Weights of a small transformer language model.
Size: 11 layers, width 192, MLP 512 SwiGLU, 8.02M parameters.
Each number is 128 + 32 x the weight over its row's rms, rounded and kept within 0 to 255. Layers, rows and columns count from 0. The size above them is the row's rms in percent of the matrix's.

# layer 4 attention key, 192x192, rms 0.105, rows 154-191, columns 96-143
size [107 104 104 109 108 107  81  79  80  83  92 100  95 103 107 113 116 115 108 106 104 105 115 106 107 106 104 101 109 105 103 108 102 114  99 104 105 112]
[[173 164 175 145 132 141 107 136  93 147 163 158 116 149 133 166 131 148  76 119  92  50 177 134 156  86 126 151  85 100 148 166  94 139 123 146 139 134 112  93 105  74 164 102 128 168 123 121]
 [171 140 143 142 131 168 134  78 120 164  97 155  51 140 105 137 148 166 136 138 152  96  97 169 123 143 137 203 115  63  97 131 136 125  99 137 130 115 146 160 159  57 114 155 165 149 109 142]
 [164 150 118 141 124 150 130  58 102  89 126 131 128 170  96 157 128 123 161 165 190 155 165 138  98 116 153 143  97 152  95 108 183 135  95 100 158 142 115 115 102 146 101 149 114  95 135 190]
 [187 158 116 108 111 134  47 141 128  83 161 113 142 125  73 162 149  99 107 101 153 104 120  71 147  65  80  48 116 137  87 134 115  56 196 115 133 169 134  68 131 105 114 163 109 146 108 143]
 [141 100  99 147 119 138  60 167 132 106 140 157 120  82  96 113 105 158 127 100 139 111 115 155 166 118 151 132 143 137 127 181  86 111 107 100 161 143 185 128 123  77 109 122 132 104 114 166]
 [115 168  51  89 129 119 145 145  94 148 125 158  87 151 107 112  93  65  82 119 201 109 110 142 118 146 173 125 130 172  86 145  71  64 130  90  58 109 132 130 150 123 132 182 165 150 146  99]
 [112  92 113 142  96 115 110 109  87 136  97 187 155 190  65 210 124 166 183 157 159 166 167 134 104 225 152  95 157 103  60 134 113 193 109  94 202 170 148  79 105 122 171 175 149 125 169 118]
 [155 100 121 136  76 164 140  69  92 132  69 124 114 195  96 108  70 114 151 137 163 152 105 102 158 143 155 152  98 126  88 117 118 115 158 112 124  83 169 137 167 166 165 120 122  87 133 120]
 [102  99 104 108 150 118 145  88 118 120  54 153 143 124 179  49  88  88 115 125 134  88 121 169 117 198 150 113 100  92 129 178 154 153 189 141 197 101 146  97  75 137 192  83 147 102 124 141]
 [138 129 147  85 114 141 145 115 232 134 119 154 111 111 137  99 179 117  91 114  96 135 154 124 127  87 112 133 132 137 126 148 113  74 125 111 172 123 173  98 188 141 116  92 144  97 123 155]
 [185 104 136 100  79  99 139 194 105 133 134 156 154 115  74 130 192 126 181 118 161 166 101 125  74 155 156 141 168 155 136 172 104 104 119 103 108 129 112 107 214 115  92  87 141  84 154 210]
 [178 117 126 140 157 114 131 124 114 151 127 145 127 169  84 141  71 127 135 153 132 118 149 140 168 116 146  90 102  64  96 132 146 102 125 178 165  97 147 194 149 104 123 214 143  75  94 102]
 [ 81 186 168 158 170 173 114  71 142  58 109 124 118 113 133  83 104 170  40 114 122 145 163  86 106 129  65 129 180 132 153 157 124 113 160  71 162 188 143  93 134 152 137 142 111 191 129  66]
 [134 112 114 110 171 156 113  72 153 134 136 166 188 174 108 110 120 149  43 127  89 143 109 156 170 121  90 134 120 144 130 148 143 100  98 145 161 143 164 132 131 130 148 109 101 179 109  87]
 [101 162 147 126 125 167 101 143 136 123 172 164 145  80 101 122 147 117  70  75 162  91 135  86 131 133 121 165 112  91 144 179  60 134 173 134 105 120 151  96 119  89 155  98 148 116 172 145]
 [151  85 156  92 132 122 140 123 137  89 137 184 172 133 117 119 132 140  82 106  86 126  79 104 138 120  93  85 150 130 132  52 117 104 159  84 127 117 141 156  91 123  81 140 124  97 139 129]
 [114 140 132 104 114 127 128 101 131 156 141 120  85 109  96 154 142 130 131 130 122 112 114 135  65 143 115 126 104 109  76 171 118 109  93 125 141 108 186 109 138 100 100  75  79  95 133 134]
 [119  96 143 129 140  89  61 174 144  95 152  78 198 168 106 146 174 111  71  84 133  79 147 183 110 124 163 105  97  76 157 128 126 115 166 164 186 167 181 114 105 170  79 130  82 144 188 129]
 [119 133 124 184 168 164 134 135  99 120 116 167 148 102 112 163 157 126 158  98 135 122  95 134  99 142 120  73 144 104 157  90 137  89  99  99  94 125 143 142 220 124  93 160 143 128 129 140]
 [109 122  91 197  93 128 192 115 142 172 137 113 103 144 187 175 100 156 206 145 123 115 124 173 159 182  71  88 150 174  53  99 156 122 138 121 114 173 171  89 114 151 113 121 126 104  72 105]
 [ 98 174 157 115 157  93 125  99 112 130 105 129 122  86 134 110 135 156  95 155 104 211 140 105 135 139  72 176 140 101 126  95 144 110  95 111 102 129  82 120 162 157 106 123 176  64 129 143]
 [119 160 110 145 185 141  63 120 106 151 143 166 101 162  74 117 121 137 152  90  88 147 140 107 109 149 173  90 104 108  94 140 153 135 148 165 131 156  83 162 101 156 123 148 111 154 195  98]
 [ 82 126  94  43 188 139 108  86 108 133 139 143 101 143 141 110 193  73 118 130 108 131 160 122 133 121 131  92  81  89 148 120  79 119 150 101 180  97  76 142 147 155 169 168  65 112 218 160]
 [139 114 170 102 117 111 145  58 150 111 144 143  80  87 110 184 115 126 184 112 161 174  58 128 112 162  68 107  54 169 147 183 163 141 171 215 170 163 172 110 107  98 135  98 118 124 132 145]
 [116 121 115 107 174  99  99  63 148 210  70 132 151  79 119 113 138 131 106  86 160 170  96  94 147 126 137  86 161 178 146 180 141 170 129 134 157 157 186 124 135 125 116 174  96 172 118 126]
 [190  71 152 101  98 167 139 141 131 102 100  71 190  98 112 181 142 154 124  64  85 177 107 133 128 161 198 134 160 118 180 147 133 147 161  85 131 122 112 114 140 151 160 200  92 192 144  89]
 [ 87 101 124 106  56 162  69 105  99  96  89 151 180 123 106 152 119 131 117 102 185 133 105 129 104 174 116 161 101 153 157 103 124 154  76  99 136 124  47 102  96  55  78  74 108 163 140 118]
 [132  67  67 148 138 162  87 117 100 108  67 112 135 161 155 182 168 136 137  90  93 173 137 162 148  73 107 128 146 138  71 109 164 166 177 155 161  91 137  98 105  88 117 137 149 155 140 137]
 [115 123  95 166  96 163 100 146 158 140 141 106 121 103 143 119 154 140 149  90  93 149 145 134 165 148 109  96  88 151 126 164 133  75 127 161 102 100 132 121  70 107 117 125 144 162 132 139]
 [ 98 189 113  44  90 115  40  52  57 100 178 151 138  98 142 153 176  46 156  40 127 148 145 153 143 141  96 123 157 120 164  99 136 111 122 119 180 134 164 111 134  93  98 143 171 137  95 127]
 [107 133 131 103 196 123 164 130 131 109 144 157 134 177  77  87  88 110 134 102 119 155 129 115 144 161 100 129 149  90 147 104 113 132 187 121  91 178 148 157 147 115  86 147  72  84 151 103]
 [180 168 143 103 120 142 163  72 153  38 111 155 139 117 137  63 138 134  70 178 146  94 109 138 127 124  90 160 152 115 178 120 124 126 113  98 111 117 157 142 105 122 155 146  93 173 101 103]
 [ 76 114 179 115  79 139  84 144 172 146 192 130 129 132 150 121 121 144 204 154 126 141 155 120 159 100 125 110  85  81 167 130 144 156  69 128  94 135 100 131 130 121 113  66 154 163  88 175]
 [ 86 114 160 114 157  80 166 135 133 149 155 143  67 108 100 154 130 116 169 135 100 139  86 133  74 148  80 134 183 104 155 141  95 113  96 103 137 175  91  68 166 116  97 114 187 125 136 153]
 [131 139  96 140  95 106 197 132 102 161 105 115 103  91 142 108  78 103 169 113 136 131 175 126  97 102 112 144 134 135 109 148 142 101 155  99 129 126 129 158 110  94 140  95  99 180 169 100]
 [168 161 158 131 143 180 106 161  65 155 106 145 115 146 203  73  97  78  99 134  89 132 121 128 146  94 150 143 152 117 126 185 132 162  70 165  80 124 113 141 168  87 110 121 122 207  69  76]
 [119 103 109 153 122 140 180 150  93 111 162  85 173 104 160 124 114 111 134 112 102 155  88 161 114 102 160 159 156 110  97 186 110 188 109 132 144 160 129 159  61 141 136 115 128 152  88 109]
 [181 105 148 128 159 104 161 129 100 132 129  99 139  44 137 165 157 169 107 142 133 157 122 180 100 169 106 108 119  87 126 119 145  90 196 120 151 177 125 158  84 106 111 119 166 127 165 171]]
# layer 4 attention query, 192x192, rms 0.104, rows 155-191, columns 96-143
size [107 103 111 106 103  99 101  78  94  96  88  95 102 107 109 106  96 108 109 102 105  98  99 105 104 108 100 112 111 102 111 104 114  99  97 110 106]
[[129  88 141 112 146 153 157 131 169 135 118  91 114 154 172  46 159 110 102 132 161 125  89 119 128 123 138 176 153 115  97 174 121 154 131 116 129 119 133 123 113  91 161  83  94 143 125  70]
 [ 92 202 180  90 114 147 191 120  62 144 120 143 131 135  92  85 145  89 121  87 121 146  99 166 105 138 176 146 116  85 143 167 163 148 177 119 141 127 142 150 110 143 156 101 173 147  67  63]
 [158 165  67 111  90  83 104  89 157 128 103 109 127 105  61 143 117  78 124 116  81  59 171  91 153  92  75  75 133 136 104 100 180  62 100 159 128  84 133 107 162 140 143 129 131 155 109 100]
 [133 157 124 119 145  62 105 114 118 159 141 121 118 121  92 201 173  99 178 150 135 144 132 133 130 162 184  90  89 161 160 134 154 121 120 113 132 164 115 108 141 188 145 101 166 118 168 159]
 [ 97 153  72 147 131 127  36 131 159 126  85 124 133 139 167 123  62 167 159 147 113 167 146 198 155 112 173 145 176 156  99 161 162 109 116 149 129 114 212 135 197 129 113 152 119 124 131 148]
 [115 139 156 126 106 131 143 133 109 129 149 111 111  56 103  98 186 135 127 147 156 149  67 122 150 137  96 138 112 147 115 187 195 146  81 106 115 182 131  70 177 152 146 140 119 157 161 163]
 [121 142 198 131 106 195  96 143 113 116 132  71  70 114 135 159 160 126 121 143 116  90 113 107 159 118 118 102 126 133  83 128 121 163 106  74 172 170 121  61 152 118 148 138 127 139 190 120]
 [ 67  91 148 154  89 118 100 157 146 139 125 113 117 180 102 126  84 144  62 118 140 144 107 141 127 152  90 119 124 126 143 230  81 185 144 128 146 150 156  60 135 101 104 143 150 134  85 150]
 [ 84 161 153 154 109 122 100 111 174 131 118 156 165 120 131  91  82 143 196  97 104 159 124 170 139 117  47 112 138 177 146 116 117 103 159 141  96  92 141 179 111 113 104 165 137 126 138 101]
 [132 127 140 152 136  92 163 138  73 134 145 146 165 170 180  65  54 111 132  94 102 127 111 129 175 133 140 182  93 122 121  98 153 126 169 168 150 142 147 152 107 115 112 136 110 135  59 126]
 [101  72 107 103 176 158  91  95 186 190 120 113 127 152 134 230 126  90 149 158 140  76 136 118 138 138 121 107  86 129 118 139 145  98 119 132 108  87 102 115 135 130 136 144 134  61 150 109]
 [184 103  99  76 144 133 151 113 152 171 167  95 138 178 151 170 143  94 165 144 104 102 125 138 126  91 137 106 190  95 215 102 150 153 107 131 133 133  63 173 188 146 142 127 126  90 163 182]
 [151 151 137 145 146 120  97 148 106 122 126  99  66  67  88 208 145 106 195 163 132 145  64 134 170 133 152 115  90 100  96 121 155  69 161 140 158 169 140 190 181 110  84 151 179  77 146  69]
 [117 148  82 126 138 162 175 107 133  91  91  83 142  94 152 120 103 124  74 135 164 145 137 162 124 122 153  98  50  87 154 105  62 144 152  70 104 171 152 134 171 112 126 173 129 187 105 136]
 [ 48 143 161  95  93 122 110  97 134 169  71 101 149 152  96  98 148 140 117 102 113  81 120 137 102 128 121 130 110 106 149 134 143 143 160  66 124 124  58 133 154 185 153 149 141 132 154 150]
 [105 136 141 103 115 143 113 130 108 184 126 142 109  78 169 116  67 100 190 143 150  55 107 148 211 151 129 196 150 151 100 152 137 114  49  67 139 113 147 109 112  99 125 145 197 152 152 147]
 [139 110 150 126 143  73 131 164 111 128 162 133 102 137 199  64 140 180 157 125 207 158  86 144  78  83 104  84 139  62 116 103  97 129 136 174 127 179 140 100 178 111  97 130  89 117 100 125]
 [ 97 117 191 120 119 129 106 102 195  83 112 197  77 139 109 103 152 172  85 143 112 149 116  96  85 131 143 109  96 116  90 161 216 119  81 141 143 156 170 174 150 133 119 107 116 168 137  96]
 [ 96 114  96 127 176 169 139  65 113 152 154  90 120 130  86 144 151 137  82 121 128  94 167  92 137 166 134 120  77  92  63 129 137 183 164 175 119 154 125  87  92 193 141 110 118 151 122 135]
 [ 61 106 141 188 159 166 140  62 136 141 117 156  71 118 163 106 176 141 122 127 120 117 135 114 137 111 103 162 102 123 110 112 117 150 123 103 100  98  64  97 158  86  78  94 146 113 183 118]
 [120  91  99  78 146  92 191 164  88 102 135 196 136  70 127 102 129 167 156 137 144 121 135 135 127 124 132 132 130 119 177 150  96  92 104 152 128 137  81 102 153 129 163 153  61 150 152  64]
 [103 102 113 150 131 211  96 113  52 128 143 115 109 136 113 178 160 136 140 151 119 107 111  98 108 133 120 104 120 143 127 196  65 120 122 118 123 156 163 116 117  58 175 142 145 158  88 167]
 [ 48 131 121 113 165 163 136 161 103 160 143 102 107 139 138 143 132 143 122 126 123 139 130  97 110 123 104 145 118 127 130 103 160 198 156 154 130 116 215  85 114 139 125 178  90 146 137 233]
 [132 137  94 154 149 131 115 188 151 124  94 142 130 121 148 115 114 190  84 157 189  93  99 101  86 127  49 169 133 159  88 142 117 172 164  74 128 157  95 135  99 149  98 189 113  56 104 109]
 [157 115 176 106 132 114 136 140 136 155 135 170  93 168  46 146 117  98 139 117  94 140 139 140 116  89 149 174  73 118  66  97 132 172 156 113 130 125  90 108 141 174 162  64 116  75 104 126]
 [179  94 186 172 143 166 107 119 108 173 137 151 141  95 119  71 112 139 160 134 116 145 127  94 162 113  37 117  74 119  96 178 135  95 159  95 123  89 132 111 159  97 158 111 129 168 142  86]
 [ 99 135 112 170 132  99 114 164  87 158 194  79 186 128 105  98  91 154 130  88 122 121 150 139 111 136  97 137 162 136  94 133 111 133  78 163 119 153  77  28 120 171 136 132 135 135 177 103]
 [114  97  97 150 122 106 123  89 125 109 104 133 152 142 162 184 172 139 164 155 108 121 165 158 101 129  66 147 113 109 115 148  83 140 125 104 129 127 115 101 144 120 101 104  83 178 103 111]
 [129 133 157 118 117 124 106 127  92 155 166 169  94 152  92 105  83 128  99  97  97 103  80 165  95 164  76 109 160 144 103 185 198  93 157 138 161 126 121 128  50 143 134 168 129  93  79  68]
 [153 114 181 125 169 168 137 116 139 189 157 140 160 171 130 151 104 184  79 154 137  93 162 138 115 129 139 102 119 108  77 178 128 142 173 130 177 135  95 104 124  95 175  84  99  88 110 101]
 [174 184 121 118 137 101  97  55 172 163 152  94 145 216 109 158 136  86 129 111 158 187 156 132 120  81  74 137  82  82 186 135 181 122 175 121 125 136  58 146 134 137 155 125 181 186 144 146]
 [133 105  64 108  86 138 174 115 151  85 116 108 133 155 137 149 107 144 134 134 137 167 151 127  79 115 139 105  97 128 125 125  74  76 113  90  74  99 143 127 113 129 126 194 118 190 125 125]
 [156 111 118 126 158 161 171 150 185 159 176 114  67 138 115 137 141 149 119 141 115 125  91 105  92 150 133  86 154 140  98  84 140 158  77  85 141  93 142 158 129 140 133  71 145 112 165 127]
 [129 155 162 187 143  99  97  94 143 161 135 122  96 100 143 151  73 142 118 145 191 123 154 160 137 112 138 180 156  95 189 135 104  87  80 119 175 141  98 125 117 119 147  93 178 133  64 160]
 [170 157  71 201 117 125 177 176 108 158 128 150 120 118 138 122  89 138 109  55 136 123 114 115 117 145 137 112  66 146 173 153 148 121 125  76 118 116  84 209 146 121 186 106 156 125 117 158]
 [109 151 118 149 133 102 117  75 159 114  89 102 154 103 106 121  44 182 112  80 168 105 115 194  84 113 147 126  82 143 152  88 127 104 100 110 123 142 101 146  91 168 159 124 128 110  89 123]
 [129  59 169 150 135 132 146 124 122 112 128  45 145 106 100 123  94 214 128 155  87 177 122 104 123 145 126 161 195 187 133 102 124 139  97 167 100 147 156 124 101  41  88 139 160 127 122 134]]
# layer 4 attention value, 192x192, rms 0.115, rows 128-159, columns 96-143
size [ 90  96  92  99  91  98  87  86  93  90  98  89  93  84 100  92  87  87  93  86  91  88  85  92  87  96 102  96  95  83  94  91]
[[168 148 135 139 156 102 149 159 116 126 122 132  85 131 196 152  67 104  57 104 153  96 172 134 177  86 158 147  56 140 137 123 144  99  99 186 126 155 127 174  77 164 161 145 113 125 158 159]
 [141 142 183 131 152 103 115  59 123 151 128 129 141 107 142 145 116 133 125 146 156 117 158  76  64  99  71 126 132 141  96  97 179 100  93 154 163 103  99 105 121 140 135 112  86 138  65 121]
 [163 129 161 117 101  73 126 159 144 130 181 140 128 153  76 166  77 142 118  95  99 152 116  57 159 124 123 145  90  84  80 185 103 102 150 188 126 148 109 125 198 129 134  85 139  85 156 131]
 [104  80  63 111 153  91  79 102 106 193 101  82 144 120 117 134 170 129 123  96  96 123 149  73 148 108 129 144 161  50 179 104 115 122 107 137 147 124 123 138 117 154 107 122  99 150 217 124]
 [ 89 166 172 120 128 193 133  84 183 142 139 169 131 163 150 102 176 126 163 149 107 134 182 133 150 109 174 139 118 148 122 164 216 108 159 131 126 137 152 121 186 162 109 133 118 161 193 115]
 [140 115 118  73 113 117 133  48 153 104 141 148 101 131 103  62 100 153  94  93 113 128 133 123 162 131 101  70 126 106 116  61 180 178 111 140 148 155  99 113 153 137  86 117 147  85 133 127]
 [102 108  90 147  82 128  79 101  68 126 162 117 172 122 146 134 128 140  54  96 157 118  93 130 116 158 184 170 123 143 152 160 112 125 137 153  82 183 168 147 115 133 190 145 127 146 149 112]
 [119  88 130  79 108 148 135 155 164 157  68 158  95 138 149  80  60 164 138 208 104 114 120  97 100 154 149 102 186  67 128 163 179 162 167 125 170 151 120  62 149  89  77 152 157 113 141 148]
 [165 111 129  76 132 202  68 130 132 110 104 165 139 126 125 132 137 100  93 106 100 156  83 120 120 127 181 114 205 136 166  94 168 178 116 117  99 132  99 158  62  82  99 103  89 116 136  72]
 [ 72  94 114 169 120 160 120 129  92  96 150 117 158 132  89 137 144 108 121 122 162 143 146 113 113 118 141 110 138 154 117 161 132 124 118  73  64 175 137 136 162 113 141 157  96 137  46 121]
 [207  78 118 173 147 131 134 160 165 121 128 124 118 116 164  95 122  71 157 117 121 150  74  74 136 164 101 125 144 124 157  93  57  95 162 140 136 151 105 133 133 115 108 143 139 167 202 112]
 [106 130 106 113 151  67 118 117 155 112  92 149 136 175 109 119 154 123 128 123 175 113 116  59 115  59 162 123  78 112  76 174 136 140 109 156 132 173 167  74 109 158 157 170 156 131 131  85]
 [152  73 147 109 132 171  93 120 208 102 126 183 143 157 165  86 137 197  94 181 147 135 161 139 129 124 137 189 127  48 121  95  90  99 114 149  80 111 112  98 106 169 105  90  97 137 115 117]
 [ 84 168 118 149 158 192 138 167  77 200 127 172 140 135 145 165 139 117 181 156 124 108  87 133  96  77 153 134  95 179  93 153 101 102 109 160  98 135 152 165 122  74 151 192 176 139 146 146]
 [ 81  73 121 128 140 127 106 154  79 128 157 124 135 124  97 193 119 202 192 111 185 140 155 146 124 150 101 155 169 120 160 117 112 167 100 167 115 124 141  75 168 110 116 199 145 142  85 161]
 [128 136 112 128  92 125  96 114  84  90 152 113 144  84  99 118 114 136 136  73 173 140 163  87  96 133 189 177 143 150 172 102 123 112  81  68 159 129 122 114  82 118 200 171 135 105 128 133]
 [156 141 178 152 174 182 153 140 177 109  92 138 116 108 125 161 105 121 148 152 108  95 175 124 158 151 172 124  68 192 143 142 117 183 132 145 161 118 104 167 135 110 131 120 150 156 149 131]
 [ 97 124 144 140 117  93 116 134 134 127 132 180 189  80 127 109 126 112 143 166 139  66 147 109  97 114 128 180 116 126  97 113  74  90 115  95 111 146 162 117 133 133 143 136 105 127 130 158]
 [125 136  59 148 146 151 130  86 121 125 166  82 126 157 159 162 135 120  80 163 141 112  47  76 159 132 100 116 114 151  59  86 127 116 126  82 105 130  96 146 124 160 152 124 170  83 133 161]
 [128 104 159  54 150 175 136 130  85 156 107  42 121  96  90 180 147 111 147 162  93 102 187 129 162 145 129  63 158  94 133 174 142 113 157  88 198 109 158 164 136 162 187 119  88 101  73 131]
 [ 43 142  85 115 102 113  81 110  48  64 127 126  97 144 119 126  71 116 110 127 125 108 136  84  98 128 143 113 131 115 140 147 180 145 134 120  93 180 147 114  90 124 105 122 135 158 123  90]
 [ 80 136 168 117 103 173 126  94 137 162  69 138 107  98 145 146 167 120 111 127 122 137 157 125 134 136  75 111 109 166 181 164 119 137 185 140 103 125 179  91 137 142 123 120 186  99 120 163]
 [126  86 129  76 162 180 143 122  82 172 120 142  73 119  96 139 152  91 125 112 146 217 162 125 129  90 119 163  50 142 109 134  92 153 135 156  97 144  68 134 149 114  88 203  99 121 150 131]
 [151 105 159 175  89 163 150 154 111 156 200 110 179 149 173 135 113 106 134  71  86 124 133  94  82 171 138 127 142 119 179 144 129 171 102 151  81 114 137 157  95  76  84 212 133 117 109 149]
 [168 142 153 169 122  73 136 134 158  55 137 120 140 157  99 129 128 153 132 137 154 120 144 114 122  55 105 162 123 185 100 164  85 123 110 152 115 169  75 147 114 157 132 134 171 101 121 140]
 [137 130 138  97 189 197 110 106 118 181 182 155 187 180 186 189 156 138 111 107 115  34 124 178 168 121 110 128 151 155 115 107  79  99 114  93 108 136 153 153 129 133 103 169 118 163 120 122]
 [145 143 160 181  82 173 124 123 126  82 187 201 129 100 103 158  98 168 115 135 169  98 123 145 123 103  98 144 152 106 110 159 136 107  88 163 139 154 195 128  97 101 205 110 128 101 104 126]
 [ 33 143 120 142 182 151  94 157 148 146 126 161 150 134 133 146  82 110  96 132 167 118 141  80 118 107 117  91 107 122 132 135  90 150 189  39 128  95 140 101 139 111  96 117  83 174 119 131]
 [147 114 132 106 106 150 116  90 135 108 102 122 163  92 119 140 124 101 149  95 198 135 124 140 154 156 115 108 143 158 141  90 122 133 143 106 160 105 140 136 171 103  88 142 163 142 136 143]
 [146 114 145 111 126  93 186 149 150 119 146 116 183 108 156 147  84 123 128 170 157 160 107 159 161 120 139 120 101 158 160 139 188 142  89 109 173 121 118 100 117 165 147 126 104 116 126 133]
 [154 122 188 153 128 135  68 145 144 143 107 124 129 204  97 107 117 156 107  79 177  71 183 101  83 141 108 136 159 164  83 163 127  85 118 154  90 112 132 124 157 152 123 150 141 116 180 144]
 [ 92 145 100 155 121 158  81 119 158 151 127  81 168 144 146 150 152 128 116 119 146  83 156 124 177 142 161 129  71  96 130 167 153 139 150 100 109 164 166 142  97 200 137 148 144 110  64 115]]
# layer 4 attention output (transposed), 192x192, rms 0.104, rows 128-158, columns 96-143
size [ 83  93  84  88  81  87  84  83  84  84  86  88  81  81  92  90  83  79  84  82  88  90  84  82  82  88  94  87  88  78  87]
[[112  94 119 134 144  82 162 134 150 125 143  82 115 173 119 101 111  69  79 102 131 109 161 127 108  98 155  93 148 105  88 124 107 107  94 183 127 116 118  84  81 146 164 111  57 146 179 127]
 [110 122 110 122 148  88 130 110  81 218 184 120 127 118  79 108 122 128 166 149 107 138 153 165 123 141 112 132 126 119  50 125 102 132  75 135 117 142  99 135 136 130 154 192  45 166 134 104]
 [131 142  72 177 124  75 146 150 106  87 140 144 126 109 134 128 125 197 202  62 140 150 159 145 100 155  87 151 134  40 117 157 190 136  95 171 113 175 132 129 108 109 123 134 148  71 120 121]
 [114 208 141 130 127 134 108 133 154 133  92 196 123 155  59 126 151 128  88 100 125 115 158 126  64 139  97 122  24 104 105 153 173  49 148  84  90  99 133  73 135 169  89 168 132 108 173 117]
 [104 113 135 137 137 130 145  82 147 139  82 177  85 176 111 165 126 151  96  99 132  89 123 114 150 137 139 132 135 169 112 143 177  95  73 116 192 152 113 131 124 140 112 121 128 189 179 168]
 [157 133 132 108  97 133 120 133 160 139  76 115 108 100 121 149 188 147 106 120 177 116 131 135  75 163 127 133 119  78 135 160  99 171 175 178 142 168 120 115 142 178  89 161 151 160 102 166]
 [ 97 160 182  96 110 108 129 135 137  57 121 117 113 192  87  67  90  94 153  52 114 171 127 161 159 134 127 114  97  64 123  98 139 153 148 129 151 134 143 140  99 142 148 146 146 143 157 133]
 [109 107 137 152  84 170 122 119 124 112 154  81  93  65 183  58 135 166  92 133 122  80 118 157 147 142 178 123 153 133 130 119 118 157  87 105 105 171 147 173 149 149 113  98 147 170  49  74]
 [130 100 156 131 196 150 107 136 128 123 111 115 148 237 100 155 134 136 114 124 114 138 173 162  97  97  48 143 124 115 113 125 132 127 174 127 167 115 153  92 151 164  89 138 121 149 117 106]
 [118 185  90 133  95 175 127 154 115 137 144 123 119 175 137 165  50 125 164  87 104 132 155 130 120 148 111 145 102 150 154 206 165  96 165 135  95 108 126 106  95  41 111 160 141  83  67 105]
 [160 137 128 116 176 106 157 211 131 105 151 107 135 139 162 124  93 170 101 135 101  77 129 152 204  99 135 172 145 129 109 135 140 145  80 170 111 157  95  91  91 123 115 136 110 146 104 192]
 [108 170 130 187 110 150 103 111 117 114 212 119 117 136 134  90 105 107  77 143  93  88 169 101 136 107 125  84 171  98 124 118 135  78 185 148  99  95  87 155 184 177 149 146 174 102 135 167]
 [ 63 140  98 173 106 143  97 152 128  98  58  55 106 126 134  94 134 130 155  52 104 133  80 105 166 122  94 139 133 172 155 150  89 110 163 147  79 105 136  92 185 144  61 114 107 183 167 138]
 [126 107 189 136 122 148 102 156 170 114 109  96 144 113 150 137 207 130  93 138  79 105 169 151  94 100 146  76  90 128 115 115 132 135  96  91 160 114 159 131 105 140 176  63 181  82 142  83]
 [139  91 143 152 108 147 109  68 139  96 173  98 108 184 138 129 127 152 151  88  53 163 115 124 151 112 157 148 131 152 125 178 164  58  92  95 118 101 144 168 132  77 189 112 175 125  81 130]
 [119  98 162 133 122 139 112 129 139 131 144 127  89 168 136 140 121  83  68 145 118 161  88 100 188  90 113 158 171 156 133  90 187 188  43 119 126  92 147 144  86  86 163 124 154  95  86 185]
 [149  90 114 168 153 113  95 128 175 101 166 136 102 127 126 167 127 213 102 173 138 182 160  67 154 163 184 133 141 116 101 143 140 125 134 164 111 108 148 141  97 127  84 105 120 104 133 157]
 [ 97 124  99  73 130 207 116 126  69  88 126 167 141 182 142 112 110 122 141 137 121 113 112 198  93 138 118 132 144 152 149  85  69 119 132  44  80 107 122  62 102  46  85 134 137 155 103 116]
 [125 100 204 141 108 178 106 101  93 168 101 113  66 197 111  84 149 142 132 154 145 140 176 152 129 137 115 115 130 110 108 206  87 129 174 105 105 136 113 156 165 116 166 102 138  88 154 141]
 [148  63  96  74 110  90 127 134 114 136 125 150 167 104 112 110 145 147 156 111 129  94 154 134 156  89  72 131 159  77 124  98 187 150 153 173 165 107 166 148 105 117 127 118  94  60 151 142]
 [103  99 149 163 184 159 124 129 140 156 161 136 122 216 170 128 124 188  83 109 112 115 110 140 101 129  85  75 183 131 106 161 170 138 138 164 136 147 147  72 123 125 103 145  90 114  82  86]
 [ 96 133 111 108 104 158 120 103  85 143 130  99 136  66 173 111 119 103 137 148 101 128  88 154  91 102 186 106  89 186 168 143 154  81 109  66  96 127 109 148 141  71 131 141 161  90 163 157]
 [148  82 122 126 113 102 118 107 147 110 203 118 112 136 137 120 114 134  56 144 126 129 148 114 107  86 178 192 168 151 123 131 126  91  97 114 160 143 100 121  82 172 146 130  76 157 137 135]
 [ 92 120  89 163 173 154 123 183 169 103 117 130 119 185 110  86 152 160 130 113 132  79 148 110 163 162  96 127 134 159 146 122 177 133 134  58 101 166 147 116  93 183 141 111 122 109 152 147]
 [129 132 134 138 141  87 118 114 184 124 170  99 136 102 112 160 143 176 148 120  98 109 212 139 103 111 100 153 150  94 105 152  44 155  88 132 120 123 134  78 120 111 118 101 154  99 114 140]
 [100 142 138  83 145 179 111 104 136 112 157 116 122 169 134 163 192  84  98 115 120 128 181 121 109 163 162  84  88 162 147  78  71 135 108 149  84 149 112  99 101 149 102 185 123 167 194 130]
 [ 98 112 111 120 127 120  75 127 113 133 124 105 127 119 108 177 127 125 164 131 110 154  90 167 144 127 108 118 119 168  92 122  55 123 127  95 129 153 146 164 189  66 124 197 198 116 133  88]
 [140 138 109  95 108 140 125 158 101 139 152 158 191  57 147  85 171 126 119 112 154 113 163 102 112 120 188 142  63 182  87 148 109 117  79 112 114 156 119 150 131 109 129 160  59 119  87 111]
 [191 133 128 101 124 133  98 148 138 137 134 126  84 141  72 172 154 200 133 128  99 182  71  70 194 164 128 128 186 213 135 111 162  94 137 157 151 139 187 140  89  88 113 173 135  68 122 151]
 [106  81  74 137 138  83 133 105 162  68 102 134 101 145 105 165 148 164 118 130 144  86 150 133 146 154 151 146 177 134 191  48 127 203  52 125 119 140  76 114 164  83 138  86 131 143 165 117]
 [ 84 113 132 114 153 115 140  99  93  93  64  66  76  77 151 113 135 145 117 118 112 186 100 141 168  87 158  84 138 171  93 131 125  86 168 107 165 108 141 130  94 131 133 107 146 128 164 135]]